From a checkpoint of a small transformer trained on Wikipedia.
Size: 11 heads of 64 (1 for keys and values), MLP 1408 SwiGLU, 55.5M parameters.
Training: a variant of Muon for these matrices, 6475 steps.
Each number is 128 + 32 x the weight over the matrix's rms, rounded and kept within 0 to 255. Layers, rows and columns count from 0. Numbers have three digits each.

# layer 3 MLP up, 1408x704, rms 0.112, rows 1090-1142, columns 88-175
141079114103099194175162111112099157053121104081128120147131190127142104118140155129157162138132149164091110161105123131108150194109126132131178107101123145185136114151134101119115134155158105127094124187102232090165166092145098154142125148127153146163169102056166
137167080146143073159095085153146161098164094159172182072108131139085127174148169063177132137112102161127137155098157125115115110176134112145096116102165144179086030172113159153147093140115162098142119120157156079096116151094092124154124112128129134103122095122127
160152059116134139141149079116081149170132097131152154127126157101088124139111139143191122128168151115203101100127171073160199096143140129116125162148134142234178093109108100184119149129159160142121100159102139101144116118118114033123169124092126121135170081108125
088106180115143181017128162111138124140151131154123128125108083155070133125114109112078136117154158114159078142190115121138171234126098140096116173083179166075121136112108146155088107142103121152107168107068121085147149141132113148103107175117178100143116153112119
126132135090077146128135131120051120120169129133135158134150115196154144117151083128124153092129166136115043169095055163142111088106107114071081149144090168141155143160087139128139138132130114133166101124097164130134096164122145085116122148106139108182087143144132
170126139118121119114090074196142128128127120175164093159130123148131094189088069127130128137070127115091141126131112097115170099066080092112113078166136081150184135155158062142124150089101103118099133104174100089134118128141129128124131124144087142123104161137161
137107091147103135141109150140141064170148120163162099170153180132165122157108135171138131125108127126167112088075118133100130140136151092075174124113115220141153104094138088096175116129094144112125140119205176127102138157100114136078138103116172104117091149164078
137118116108151147135106127163113125123127134122125197154137186076122150107123129151159118176166141094173148116099120094071139123108149087095103159160195086128119011143184140160147159164152160149122107128147105112163092106061123131127163145080122151080140103129132
139112154161163125098089172145100191126146130135133215143073109143160096149115141125142118117168051176092113148108148139166093155132097131076129166111117066091067118169059060106089100079137133103101100125100177121090215113088135143126087185119112151140117186158146
124113128101194098127144144122170169134102128131114129151130161146106148132156128148086115087105178117073118115136115110108133108140137085111133097179119179123116132078153152116149161151136097099169120168099077123130109185108132121144136126113102114126113097119174
111126193097094163127167156141103117136117178123170142102131095202094158137137160110176144090150106137178095154129084133105107099052132120160116140180103151183116112092112167098142142147085077138099083101158135172083158184123183134133072134168078108152101159091157
107121153173104108095127114176083099084159070099131125181147151115176139117111093110133152139131167123100180161018130126122132149169083064183070122155146143069124142070140185127104149146125136125084123168142141121131137120081146066146198163105135181180182150128123
078177099015142094138170168122119082114103123163120090156220096058144125214112101166154099133103090131115106139150107147171129140121100143137101083155195120152141154117083000104119099138074136153198182115150129121056067208071164144109123165119152158134108099186111
070116118132122172087143130157149104110130148120099181173185131174113149127109115116114104105111139107143115071151149159179136099125109111173208136110156097116073090189089100128114153116091081091136151166143128114097104154170172139166200124060151115105139086122158
121125142085141090156151104122131067110113196084168066074078147116129107158059142113139101129130125073064111156184175128130117179154106131143160111158059131137130154123136139092126107105144096097100117115161143160169100108134103127136137101132090082132157092144143
097146145136122099141109126161135088162153104114093079136123137177119166136105069128068154119163110108088122126134102080127094185117109107124139092175101104167108147148143104168107183105122134156078113147137144100078184105126093101091103180129174159107084122098111
172188117114150158101197152164123080098133065142166064177154154085119076214162183083139154155168162167175153136147160146093124130047136114179113108092115165117116110143116109141127110135115134110124103191139107122135118089033157083133072128130179137145164139175106
165150117144108146098161118148119131126136114114184159106124129116087118075192082148198165112136141122085135164131095126133042103119100140143125099162133127121111130156135138170145078120111135183143093081083164192176139089144124127136076115140190128210111143094133
120109225098131132123102111138153095145118107113119156116142179134109144128105112112134106117086141121140173175173067152165129129180148153065090134136118144103126131121136112177105120053104095123081105149114080163109100114109088149094156077170177150121124120106111
093145152123143104123146117107156086120133166144204114130092140089156130141156074136140171112053148113156115169130132084141095153147080124087101149099200133122107168134158142103104150116195114076092126106128093134124062147187158158113104157105115167172100133138113
066142106132060153159132132089166148141131193184208080127130063170138084106105131086181084151127160058107147152165195155066158098103186146146114154103162087144136093172078087133148151155112107112127157121100080132150168076148144167137103105181177104130185112155049
112033115150147186115094119134206141102144126137131164120157143121118172129119045160056194141148166070122204111124096116168121081110175151092193138055140096126127143077102134122151109173124174120133110087139088187119143092150152089175134127157078056116074150113124
177131124214141080094147106118085138182178100117120172124095080138162113132118111131230107133168154086168110100094170096175154139141128137083073130111174106135176157129116130123197136191127106141127126093150139154112223088132168091147194155141144124052120107112149
162114167078148164147136113104167205110157123139102100126109138148099117131143114071115106090149104120121161146125108117122133158148086193123090185135155118162138140123131139247065121114114139125176143130114097127108139192136127091143142096118158107112157137181103
118129088145109160102097104159130128123143096123101127082156154154157135164102098158125084134128098151095112142168140160141147175128115109076153114127072135181179096138071143122067139146118152130195130076133094080073153089095111143191163183129121173149140146120141
139125088167133121091133208126181136099083181171125147135078117127153076113135136070090150154170112111087113171119178126193176116105081092097165168081164086142145105141114094106103060108105175129141154133074105118133074150166153147156125186145208105185119100087115
120173114148103145185159060136097146159165108082153108155147153172096109131153056151154108171123111181129129077095137074143097150081156129180192119141157151153116175121062067118075122150092139208132094090055164159136142123138146085135104105109128162125051119135096
094125120171153155145099135115116137090064157140042141153160162090145130121131126153102130073117178195112094135177088180115102191100116133125121091132118143161138137129127119102112161114175156123133168157116066141132080135138137153106078114122102147081056086153150
200120089092138166146121118087178149105130103129143124132072112140122068148129137196095135126113178152092085117140151081131117124080071098147149146143151023123183123076110114163149158099143161173168168108164090130118095159085114141126121126082095094087140108133176
114150125134133178136125194143103142103056101134114141138164166147170162144115091132115162129089102171072144087112112079119100112078127098145132166155153118140144126173101164100047067145201127110174083162156120122182125127132115084138140121101149119116125121111141
147149134114119145089113101097135154076138132143145082098157137172121091143098149148112069196055141149180177127112196115084079169112098160074165108122128178192101135132142126148099154124162158116107117115145168096139149134155120169144143136121149145132131130086104
178030153105077115246140161125123230088142128167162109145166111064140139092144146137118081135130142118059132076089151137104139107123093095088104125166127133152123152096117207123106138104116160121104170080069131113113146105125112091143133174107127160127130094107110
107109174109072150116126174125143166150076147125089190153189130087074166094137060138143091114127108117185093126119136080116139085125071150135078104161156057074120154106131101160171131120114131101078145111131162158127114127100088156133157142157103117141129121131090
128112184191150128144165103139092163191147115109102167169074134124134161104100165131114100095091128141115093129101152100054165079113149101146097177101063130101115128130096107129121127165106116153167142105140138131117137101106142071069147123092158082151105138139192
154107073147136088174107149133093131105148170091161091127086176127163124039107094138116173082138120129117123117100099115142112078151116132101101117110135161123160136142171149135113093155180152123137197098055165070185174097086100127166113128123161209099066123122094
161128138102096133118109126157167107091153169144081124115137133186101116138138164055140122136120170157188187087158159107069073095135118123102116146115092145143165080090130081152129097080193166123139108136132189121211126149102125101169139165068122094161143096111188
130112107119140182193147125179127160127130143086112061143105163121162135142118148103141177115152143157077146136165125126102172156136083120051110115159121108146108145172120137117100114179132168145133127082181196157139100109140138148110131114113073090070070111128153
160120111141138155140109142138099133180097159058149121138120097135068154117126110162192092169168110084126151091118138154132062173165164172125149115045148121128168207138107167155070123065144112114119109137202130167108139194124201103089182148111150135099155059129164
149161128123184154132145187169115119144177160140123122110183116139063151120115189141151162157137139109127135100094075105098125103140156132125143083126171060085133187074135178103140145178140108145116137195105136107106124117151138157113103196128146096105109205127157
107095130126144099122118136155101161156127108177125180116098182171117156148127095115128159112146146111074060102140189095066120195130164110125149097159137084147177125140067166137050074090165102121125143092198172127115089112146172110101142139098128126058136127137186
101148103145087133139087158189135123142123077167152182125120117119106131142138087131126117062126119106141123104111118155110099122110113094107142127161116131138090116131091122119128146090157116093098082124179067102093120153107115074160150122096157103156133117092162
174074148121200146146120074121156156127142112140079144145164119123183122101137112153121115139166113161137151118121130115107118090096116125079103096110149135155072121074122132138154118112147102146072098113114125169159123108156128164156143076124149164082089104104139
123211186166118140110124130165153140116140167155113153101060083118140130090123197058183207154116101110159145177073091074139140118105105179156147109135141139137198133135121182163126123132136160163110105124143170058111133161131170096080176165150124169135167125160217
134133092171113167082122117111106175156036167238133109123143093165121101079151179091144172140119158144081232146161078158114126155139184152066129087166135099099195118160118151146108168141155115078102102146107145124128051128134146166075156231134200105179101110139174
152117095137145107082140114168122135072156158145117145125151117115153153113097165083099170165165087129131102140123049121178115146169159178098109122116173101165137096087143178166104175154100105109105142129180163100089112100119147137107166117106111207089120120064150
161048172097123133105128131165139114149135115175114134122083108159092112178109110151129167098153091155139141150137140115127113149199121097108056144153108132124179153134047152149132140120175134152167095124119113120144089153116121126061097156080098168179119120153138
122104185109171148141097149164117094125150113099061187163150129159123094070146129105146092163160160048135178166176063169102112184141142098086089154080137157107125143160171173118116112122189182165102100172130137075116083164144160099099163149083146106125114171108126
118139115127141097090185092141184167116144076117124074101148149069136109131157120112057119084130107108111141155146126137131165112086149080177156203109165081097163157154091118174176110149153105120102136159128079142102170149114058129118085090085126167148130126088149
170093119131120126143129086179161114109126128178126136139136163175083089112099216112138104115127099070165159071137137121100109148097107154194129137085125175150130167120108126108137085032155136107164169172072117104081166174095139131122164135128172133121167094149121
070158167137075131150175101118087128066107078135087182076147170196119110127105150125134176132163137119180190095170106137091127129132103161166185152140089167105074113109126144165088126086134141132122115113145163114150080108134139101174152098190164130162075151144101
106133171124184144176095157080156146103080163128114124162167131176138209158139133122106116083148147089110151082151133114108146113102061091117127167142061097102068147143087133123105157164127185162139077080173182143128127094135157118056102108174160137199106089120149
116143078173112107149108129131146132080139100153124103159132149107133179175107146183146130114100113129151148090127198110095100130216151115108129086178081104090119115104154178149108098142172105161138151106150161156072108102124144181152137125047165123152145152130157
089154112121143150158140135128151129106184131137098187126122164124089094127156126165064111100105150140110123158118144070152103167128165128176147165192161113189140104150125117111124124130134137106169117126098088130125111138190163190189110113115125153146172167159146
# layer 3 MLP down (transposed), 1408x704, rms 0.0726, rows 1090-1142, columns 88-175
072107129150104138120068112133106104194092045182130076097103141136076142155148083161147080147095140163180126122148219079128106121175180121213021133147184153117111155076144136127104123082121172084073112153091057105167113154079065131131128144131183141130104123170096
126093166141133110127164120081115144137104113185123173117104118134126117107115110183169132177097196163145099151145176128087129095084133061077168178133117148184073157108120095126166153083133115100128192144204091110160115144123156133102087115144148133060123153124122
143209079124166109128114090130132139167174149111122121143044109162109089058148121083090132110132087123164125134165141151156119088051121108140173099134093071145106125071136079134072095122095174156136115087141135099125149143093132085201125154099153121116133089087115
106180129119110149140138096159195176155109125115079131118153155112133105082119076132128174123087072097104126114122142158164109120118091186145183120121123158148135063194169054162118126118149135202164081106132159127095095106139096147118127122109120161128132097147161
100178121099084109178117104158109127139091138097170133111102132185129137109113125097150141164167113118194087158134129169143150078151057105135068129177136091141169120091101175155125121142111126087103158124147125174146120159144141083123129079142121090112127156083111
108159116165128122055128120172140123132124157159122152093123159171155113146182110103109110114166181149169086102131141093093104101114146051073123157081109082096139139150160154131107127112151140132145094126123156080081159114098149152141175181131071113149129147174150
125103155136112098141085063083142142136080109177137124195140056174142098172165086065211144179125131132136146140149126069145117112128142109077079206173165144112155098211149089103148121206113111130107098156104124096136020174134152081095114096102081129109166090195086
127140127147119148181145137131163138130117143110105126102107047111133124037108147140057155191115168169101121177133105143091136141123131098113205117092068140128158149154113207132124161103115152201062106208120125172130159098094163124090179136110116107105178158109081
133090168138121130072127053197129121128166161067113100145171113111127108139108153097167153167154140112158173108052144167113188160135157138142138126129145123150109133128118215142183138142061144126140191112138159134149062127072094117141207156151151115107107146164157
104134123138077173151151113135079105139153177110075136201112116133114138155120148098093153165179130160138148144103108138128092112099164119068116097129123086136103172138112155136098061156129147162132137118122195138113134109132068118167147103108112097137078129079131
124075134132156075120072082170135171180104178145122183191083161123144119126120117147121131150111067144146067139107130138105140158069108094137105155163128164127148057136137108172132122175091120133115083126064142197110136130156042096164089124135128145160171084049144
094072146104133164119138033073149158096167084105131074094163130175104151129050141110162107151114173115139097116144108173101171166090112105100178199183130128130143147165142127096120109117159135132085096146139096149163164165136179132136168180134209120120143128138094
134236152121175122056135096143165126176138104107151111108148110088124169095166108077101076108088158128109148122111196085138116118067117105130070095135145143113170090166135101130118137166036059132096097141156154068147125106117149145134159135124165122110173174195135
189116120204074132086152156112149097161142067088076186045166098175189112088131115111110121105090099015181155158117103092149132173143127199170117125193116122137136103146164071148149110134149133148121117169169159108184103143108150117135122120116132173145109078103177
120128113095085146108098084124157109111137116165164061115168153144122101089132084140164109129130210071139094075141126128110143125137106136084133081118208125069114113106151168174081119128137143101123137140138108181169157181147189133108184115129129152127096096154130
090137099128131143118157092135107063114098069146132049097163155146159145131136054081111177138162176109120114125194076096141124134170163121135138166158132124126082117195150073128078144101165099153148133114113129129086147109090156141106177164111145080135230091058127
184125138084168098110152102124133116131150136146185090180202133069115082073134069106132144163141114122179145115127073056194123145102092190112093149129137189150125100097135143201159117047132156187082128188171169166168123108140107148149151098125185124102117167177137
140118047157175191132121135114190136125167113109089137172104127121123103187077093103168121151147151080100127135088161102144123158096107101101156154163087140117093112063167206125117149084021118096127116183194142102126118107153133129105115145100120160169109167115129
157181144026154098103118124087132156162097154142152161118154134193151144192122143107137161127123157102089156147086055153147082147139126158117077082100117134103133115106127137097112145099097048111120081110127139139164185104116137145146127157158128134127070174120157
103123147094107120141123159081155134132086118130120056163228173078154159151139089140193075098139108124159149137127158121123137090091105130157154169123097172101151129196136113120140055163123161038143112106139121088185159167110132118120115156099129079100087116128126
037154125126102126134176154139141113132159116133199121117120107125130102151074115116132087126132096106126149115076255079131125161155109147167041171148135117133106105107110144100078141135132128133111202143085112098107134174082190134115112111172249036184244112155111
067136087151106110191140127128155130129161187120149158136130155149140132140097091153124127113101175147154127138085098081156123096109112094110084148103150129146114128145075121113031088124084135164169058201143143189086129116132121159123173190045165122152187145095138
151161117150106087112102113129106095141141086093176112150166102093186134118106068117134121119121078192186127196091147096098074126096062123101119136122091110153167133136154109087146141173161094029148146131183142100123065156079131145118157121099124088206131102104045
123135163119123111104106151141143110118121104112134120214108114094175101176138075078136125051156146099172108091063142132070154115138134135146144123156154207142112127097087125087112154107119124137128115089153150159105078125134153151121127151140171101081086134203118
074144086125106138115088105133083137150198163163136162112128117166189104131100161078134119127135154081127164113114100117150181125099137104080105090106074144132102115122225083137113087083089157109089150174130116068130144084076132197157192090151166073101118153121143
149128138143119141125105094149122163127122158127134155134140166120179178090109118116146126052086075172117126133150144071112133116124176097152079085128184173129094105106158111163138135155095130096134149159164122129097184138094138091096154132166135137134091089093125
147165177117115069108161151144151213139150134116152163170125144163135137168160103183120098104153123195163153217080134104152181129133153074171206100160072113071125141143113131066112148139131144164180084196126116111109144091062135137090184140162125155111141172121146
157074097135140161102142122170104124157121137120104165080078107121103177152154153102104111200145166152093132130117131112090136148126107145077158137161126094109165133122166148128146118110183119146146139106094117077113163136133147077107150128143126150080128173136128
123119064105156210100178056113137105103144139098140151123075140147144149129086149124100098169168171123112145080105143126132177168199081106176176193149112117076134089103097102142109188122162146145098120161087134137143117129138139112152069176131121115091136125172190
171095195081114093099159149126118155045119126143143137127076128069167151109047126078131127113167131105157127153104116143113085113092152081094155085129150126109063070129139166130220132168145093096119087103149146111092128142160095155085121120100153098085136033136184
129051098139157116125122117097140186129103194125148127109106193148158145126171117138154083110113144201104109144127097171144148129063172129118166094158166111121105119176096167133096121176168108149126175154142059116092116130154115098120130165124147113100145127114120
140132123124113080115135144134122151132120141171141071160150110086149166145142096145127102173182165088156131124134089190117117135141095155095100121155142123200155145153173110157143090137119148092165099140108131131087146040104118081156106073113152118134128139179108
224103114128121168138094090156124177146184118159147145184135089103136125091075111139127119168132110049139172111092117092080153166127106145110093128158126117147141145124160074145111115143108094111122141192099100162111158128143104131155177144106177175145048109150104
139115128140074082126099045175169124147116130195125099103142047131124164157121057179170094110147122153121167158171184131080107148137113086105102124132155149097125156172106187116100175145121140202117116137089115152163107166137043100150126082159193125141112113126139
167154145181142126154144194143116141097113130130150119116149134089142120097073138115151139091104107104112101110124122148131120095082154107122137094147130135192114121130166056087118130170169103146078124113055110126140158130140096101111152096143179112112099193138123
103081104085123112117133137154144152137124114132139155116109081129123179140123111088146137097110075152084062042124121100135163160112092187107080164165163101105147151069141130110149099142181099125123137115121120131130136146160110165116085146075128115120149064181103
152127108074091195098153242161176162123166106082125093127125176111140097171129127092094150177121157159122062127126168139143113121106154152073054113091149178127107200177202116124075119134047099132154131162159130118069150133099132092100152114111123132058077163166102
103122140158106130122061147125124123166147155125167121132126129163196152181092098150106132192138092167142193111135149124048172163130116089169115152122068106151137140162108117122156112159120136110117127143064158022137127111153152117053100140112100146123133180132124
147000144168112094121159204139177102138132116108151105157177171156100114134176056115187102122110100198206148065107132108104067067169060163090157175090190151123130145163112134105116125091017152081143149138117129139102101085125165204103139090129128084100140136148120
094151141183127113104112163126074093151130100085142173163091226148127132110089103111142121128131055088142125203115159187102125171119087153128149135214086075129082130107197133139136120125131102044179144097098150104059147133119128129133207131116129166111142124123154
107141129178133097153131128109140137148139146108119105091110106109109127091124127168155151132162182148075138148116127127134136154115127095155124104119109089117155159109185146135108093116054146132115157137108140144123144101133104184125113130096090159076160117143186
153181131132150179159066105150103100170158194112131088112173121121140155125110200115134140119202113190163110130132115140136149110147113173135131146086152093144137132111115118143138164123069134161095117138127131097104119149138127137150216078142162096134089152124195
154117128180119123104097146117109133110131138102121118106150163123029106081108141106140150157151090180130127169104162155113115120119083171105103198106134191170161177132114112152097106114119111095171136108090156097078142144135198169144128130141124097187114148172123
148138119142102087124139107161160110172080102152114130179091107113148142173129098184109102148088144087136100086097089125058078133180106104110091135100179115133104090095118079156100128066155204215146167135122124078144148196108026113134102063108193170128189166194104
130121080115126154175136133141104168062126066170099152147146107146139108139094115189136168165164160121155133140152152071113132170155159087165120194149136097106094137131138107129068085114124100126128187131178082143118126134097130142101160090068075110194100132112180
104147111104185124120196108196147129121076179134159153085116221138144126131126118102087062095167172102057118094095121110127171093163132125084158090115092096133103124088103144132074120063133111137116105083118154137081151140110100148157085091122134178127170109090111
154079126181148129143149087163184074159178094123141072051156185166089180201106139161096074121115088141083100076144083141104086105132136089147173150113164145127131145161110128110075146111079121135130096075134145087144149166145170058151187137156146167158163087134147
137148061128154153095162100105130189090166117141112146147139154098112080126139087109118128107114150137101092123134090145146076080118141135120112138112170106178171169077137099084050059164139137097144140039141108091126127097139125071180097091133098152131137148154099
141126136115101153101121191199157101196127103155127109118128103124066139100204078113102161069164084153154182104124138144107150107136098149093142135139172125122106089092196120118119136167121120098049144130119143121106186102188115133112160161141096158106141125140077
163104177163125129145108105110131063130154142103105141123147101118132135106127161092088153098185096104129105137093191152162124128132169120078069150097125137142103118155161119134083078114158145148179172173189082112135204131096106083162116071099175158094117108157098
091134043138205094119102076136170117161151186127124175133155113136147125164131108107098149090130105126080081101136116195111121155140029159146106135160118181138132134154140104081135106149176155098084124115091111140123086102114113148096150128157154137136159132105075
166138121113088167148184096155098135178106121114135149093095113105133165114113135124132169129182102118117106131178128124117107147083150134120070111118177100097092089146130114181131105107072129137117110125138174168156163152141182107112056115118154142139174128140121
172169127082077129215119122189133096109163146175099158066147144151098124077153106080115137166175168159150133100108146077158143102120134160130193128136167144064090155103146076189186113117118101120111187097161109153093118141089150137096170126107099101079147128117136
# layer 3 MLP gate, 1408x704, rms 0.105, rows 1091-1142, columns 88-175
104117086103160129161078140058151136091168081134136131189106132156098119105126151121103156154134114150160113155132149132100125121139129121171175145111110134134043145163100114130159115134126105115139143089106120033165127115091143176108060134148123131169134167117123
163122141134133109115074140151132101133126130101099098096146138166145113124150087132130156125082137099136124106146133135126093109111130096123094084121141053113074171160163136167145086144166070128124159141149180118083128194151145158161134177147137115169119111125152
063140116153078158105143110178072125124162138127068064155122111126133156134133106112147121130115122085148144153092083136128097099129149134128099116144150131178180117157133098158174113139113140179094096117100062108084103138126185113116103108177170155100085086148079
153132146144144101098159122164161135124051067123107081113201121130086151088080129155104130158065139115153162102157091099148148126118204187117137164120159137163106168160122156151118107077103178173150087129135133157113053173077131113095115131201137110117126104122090
128132109108131141154157178099124098125166093114192130100141134169095175110099071087140131172122118158111117181140099076169185151074159148167086103076095084143161120148115098108097082153093135097164103154105159179195099118098173115124158154125168113190120104117132
092161093162122145084107130133115083121103107114084099129164138094176150109194154165140149110110118133085132100126108109137083198161140100109089124151112133090101120199169142072139132154138206151065113142060122110168154140146131154107085168191130132173170121149059
135112122131191084113092108153138036147087131110210104120132139124171156208143100117130170171107044099186166094099074081136138099122127100129185111165126145121121148177083108101171156170088141137082178146171070097137090111126061135155116128159104123151105127151124
112157144109083135137072157132095130096169114164130122112081143160132150114138109100139143131105095111078149131070179138182112127112176121115155141121135085092115153120109138112072163100166116108112112157222117072099168127178098125089108118202125124144060121130093
132161144104156094115117118133105112120121108130131157121153158130136119126143099178170068148160125107152124148117121134131154181087098144138128162158156129147131132126084141132146153179140114143117159163090134120145163097115084144131082122148109132141111143153130
129138186125152180096126093100100143098077131145090144104110139151111124167173087172072185052097177150139133121125114082099125127107138087086188152085102133104093162137128103154125131197129120120199114050152144134071136159159182160148150049145130121149085113089146
167140132066190143126121115164143101121104124107146130098100126143133124109140123143157121148122136102062178110119074119110104154174121146102110147091151134103129183169107083127098108115166116083159194090117126113096064090154069088154152112122112139159142100148130
147155089133114113134108097178114154118171092171209083147146133128108186093124119124164131091107084154098103111128150136195077100151144153170178127176143077041135153108113148165070180129097169091095124148141053099092141155124143157150071102096161092135199145102163
129065146008111152127223119129103172138166144101080152060180091103159042176132143128091122064166130143149102106089126074150097152077120130089145161126086220118128131165157088111107159166096097155159118104137088077111142163183119158180128135121120036102173083041118
088163103089114118146160146106172180146150104180122124068130165084100153085132138142155089147156103093093158168150110141158135072143124066130122176135129072126117175128121148144142142117170108120125046128161112153138144189148099111078148161119146110104114183072193
159147165161107126136138108099096124163077161125148122174143134115145114143134125066165077111125142122088169127074148105113131112149120200137151187107137113081123103085124087146138116152073095082149171102136120094142088156127081127183065093159071129150135136101135
161116124107153131114130099150075099152179111144136085159141099153097037138143167120122137153132073086130151115117109147098158166101076106137121119125179133158117132137185099184173132138173147171128137182136136189134085191113145156088154148120105152150118146140214
159136106133148217130130143143073199135130102100130096143111148132128145117157131120161082112210153194096131148103107119094094121170093057109146112139102094112120129064126101066108090151085115105144110111106129099156130150165092158133069144229174077117112149125117
169141124128141084116162125111211106125125134169146146122132174161117129155103143112114147126036191085148143121190122167105080176119161196072082097169109104138123129140171123192110176148117104141133067115093145106117149136077135126156111145131149142114087122122116
145113139138120158079126065111128169086194099120101158125075123181090143085111172124116141131100130187123154099111130090110172086164132148083082115163083167144099142118072136168131169153139115218097152151171081148120136136130118130108115100130087165132149098138118
079173146110131147127145178094113124130119084155114096114087101154172106087146046102132115094111139124155175092144135103095114111090164124064085083136157139123159134075137097181123133179076091077151136128109096069173133177099119137119122107195089127069186095125168
083086103139118136134133148108102140116087125098167154066163120119119214125186163132120127149105157159103092114123133129109156083126172106144078117069072141164170144126169136153108114103126112155126112122057101099121105167212106100146137120095125113144137113100128
098131133133110130158117136119095132117127167152155185195116124105104169152116152134142121063156080129121177106071102096109097130119096142086138099057162136115123099142091145160123126173051167155099155093080137155123125074031201125137126074129134115115190123169119
143159181081154127131100127125154171112125163080062144115123133073116100165128116059073107143077154118131105136110136137128145170196117148123149178122156093080143127131144144147065155102040156124190118127142126117107076183109175165138119115161131066116098096108085
225108163163113107135201094103170159105138095153092119101170135112080145108117108064135134090143072146105229077109153108132137145172169158183150077089111150086148045127111117060167134138159097127148157089150155147141136159177128161130083189167106123131154140109099
123155156078121083114087129124104174109110133158145111096177090117134121145137093061094118095076137130147095099142175112146075167096144108106164172103121101161130134102108167111183151113112134124105142148142141146198147134118179135157140153160108075112139138126120
121138162121133129139111099136088086130181088121095132117106139101177124095125081215143095094096132156167130116116089133133136153115146169134077084100128144111113168117165144101116148101158113125113122098063165092136105176116143077112035153103081128124095100186090
139204141060099121161121123125129146228160087042157102142082149147157158138136117101058166126096125115106196144130100183129112156087123133118108140103160106097165124180126118093170167147116125067079138109095159132139107104105158138110090116137093123082104116095095
124195115078150114084128165160052110092129169090104118142210129162107118147108114099099104148165106154187091099132185158146145167172108162186120160113079104141153209125119178140103072143106194127126150102159144140085107144152095159094107109138112111135144107187191
126161136132155187119122144126187107117075100141135071140181136100239116215144117143127102126082126124119096071143145118201159113131141118091121140169083191175093117112152120112074170112136094145167166125089161150109120121098118153131137107139130146044157141129065
149092150154123127132110130152171178099162109126034078106133142178132146105148097144150118173131106196098164134166116120158194124130062141105206106087124141153133153158132146109113193168160151136141126124100151127156089133108138088160117152113155070145124152125084
059169120130112191110117104195120073107118085119127161156157210147125146105096102138128152141120151126101151124159094096125138205078139097185113088096179111122185116167065093119163140106108113142135152129113115130112134096138065139072140151141101092100130122161162
101166101109133105169144174136128155176134113207128180139192083088152099121079126119128102098141140170132181140102128083108120106135123173148144178148126154158157109099125119107157077162105149097153074083082126108197168084142131154159146191156198193208129130156131
083166138164146124118109128155184186093106112144097094142143108116153121119099105092138149135077133186080128168099074163192096146157157086117088133116098112150168126129145110138114159120143152131106119172122100164166052148113122151164115095147100137123125156154112
104108135162139075120154122113107230110178157132116080117136099101093159080119121132079108130083132135094109100097140090152171095202120166147086174104190127102146119138099191124145177136132141048127176082117145190163183111082136126084088114104181084172119117115069
152207151154112111063109145185126149102107178127120179066068092119080138093176095194118111156059126128138075130165185075068112180123106068090115188070189095118103135085143084148142136143193134181070106135112136168134205129117130122116084144146115103064155109074180
108143141163141000128133103109068188105110079138097137102154152162090119113167115116089121111110163181135124102108116105079099203138197102181126139141154156136121122107116101141181095089110117143060177078068117091136151138072128126128135152142165139201196079156120
107096119109111082099176102087099118133160057095135134130138150195124127170073092174148183139078177129077144138108140125086121159109128140114145110102090132077135109128174131122111083140095151174114130106144138183122129141120125115065141143103086205122126114128118
087134110169132118122154153091145191079204120185163219115095115130124154107091122139104135183126088152172148134118143089092098113108172142158115155103143142167142164137135066153113108129152109096095082117177150050072145122104130067158166187071137078128144087048110
130146144120121114129152160151121130116106129108091135147147107103136149127064177195120122117165128174135101141148158181140100116070131146107068105119133129096063100130141095161137156106104140135142085105174104136207117136170120077128140071174168080170139171107081
120114099102165151093171140147110135144135115149117164133108167114173212076128182169151112120136112174112110134147130141148099125110106122165087099109107150161109077124133098130143152091112114111165091108157136111122053135113170101166089130121188152128076119132112
114175163135107092156132156106108156125146161127100061131097083124144139143170156143127168144150096122108095111124119110085161113161124098130132121098080106121137112114086128125095119116151157114149124125098166170121151114094088100131091150159108151151175163169103
079113116158185101084129147077165140155129134128136158170125148174136128164131243130163074179185101122154171110087163092154127130091152148081148113098184183212107102115113113160114187152129095100130154120111147128150087130124100119073084165134156133190159122150102
088108111076100096072074182156090110120189119101139091174179141064146152118120078120150170074140130074116120129150109121098078113153137163118115130107097108143105175087099214158154144076142083144057149136154083104164148177149084167111133117167124176091180120173133
130156163112143121088140152112039143132157141116120170168108070106111129075135159121179139135078104094123126098109096106202157153129169109127156115113204094145095094094169211199086137111102128143069109136215097145112119140045156151095128074137146176048125138137133
164101210130094136132092139138077082114084176120079145144114093077078102173091143141111104101132104121114187107128101174166046186120139127139075182151153105132115103126122090114125126103095171090151108107113120086156112154155131112112166097137094169177152073113109
118142220164106137149146169129114119153088117062153134120095115134174091040129179080121151075109179199183152174154105138092105120155103096123113104123127126080147116138122109112102105155116036138133169060129104072042157164143113131116128106081085152136146097157110
109137124127117083089142143150115093182201150081061106102150106138137077161129113145127090136124124132140150114091146119137097090153144110183089137152192119120115107118158099063109068120150164071170087132120094075189132077094075133150102145087116165112110148148096
118141111141124115109152093111133129150143159142133145091131144100140110133125125155080180164100137131145120129106145144135098144105187157147188112145122064126129068120133160166125075178132137129090117092150103122201148151126118155106045042138198169094140145171164
124114123135206104139106118183135103083124141151129154163160140108115167099065109133192184153146078156186091183093155118130106108085114059171210102072182198112188150129112079142149086157190179114132059127121133170129126124117112131144214131123152182155150129167139
135088129062130125170154164060093141141102214129133120175171169163146154148108156080119126136136146170111095165188134175145145161172044086142168126141127141162135149147151095129074116158143196106130087114147103139157147119169127101094104084135095129136128113121137
102146174091110139142122056090142185064189095130178160087193126128079068177110133169136136110114128164165148143099071099174125097136113146143102082118095114115131124122075093096144092010169118114130138110181112094145087093120129133148140155124074113110118130149157
106094142141094119144092100116097112128087123158134105110117134137162114113128168090154137153132147232140170084067069133146097155162088184142122138128107131164153170169148110137147171104139153101138111180138127155162133107140100123074075123097147116119139146104087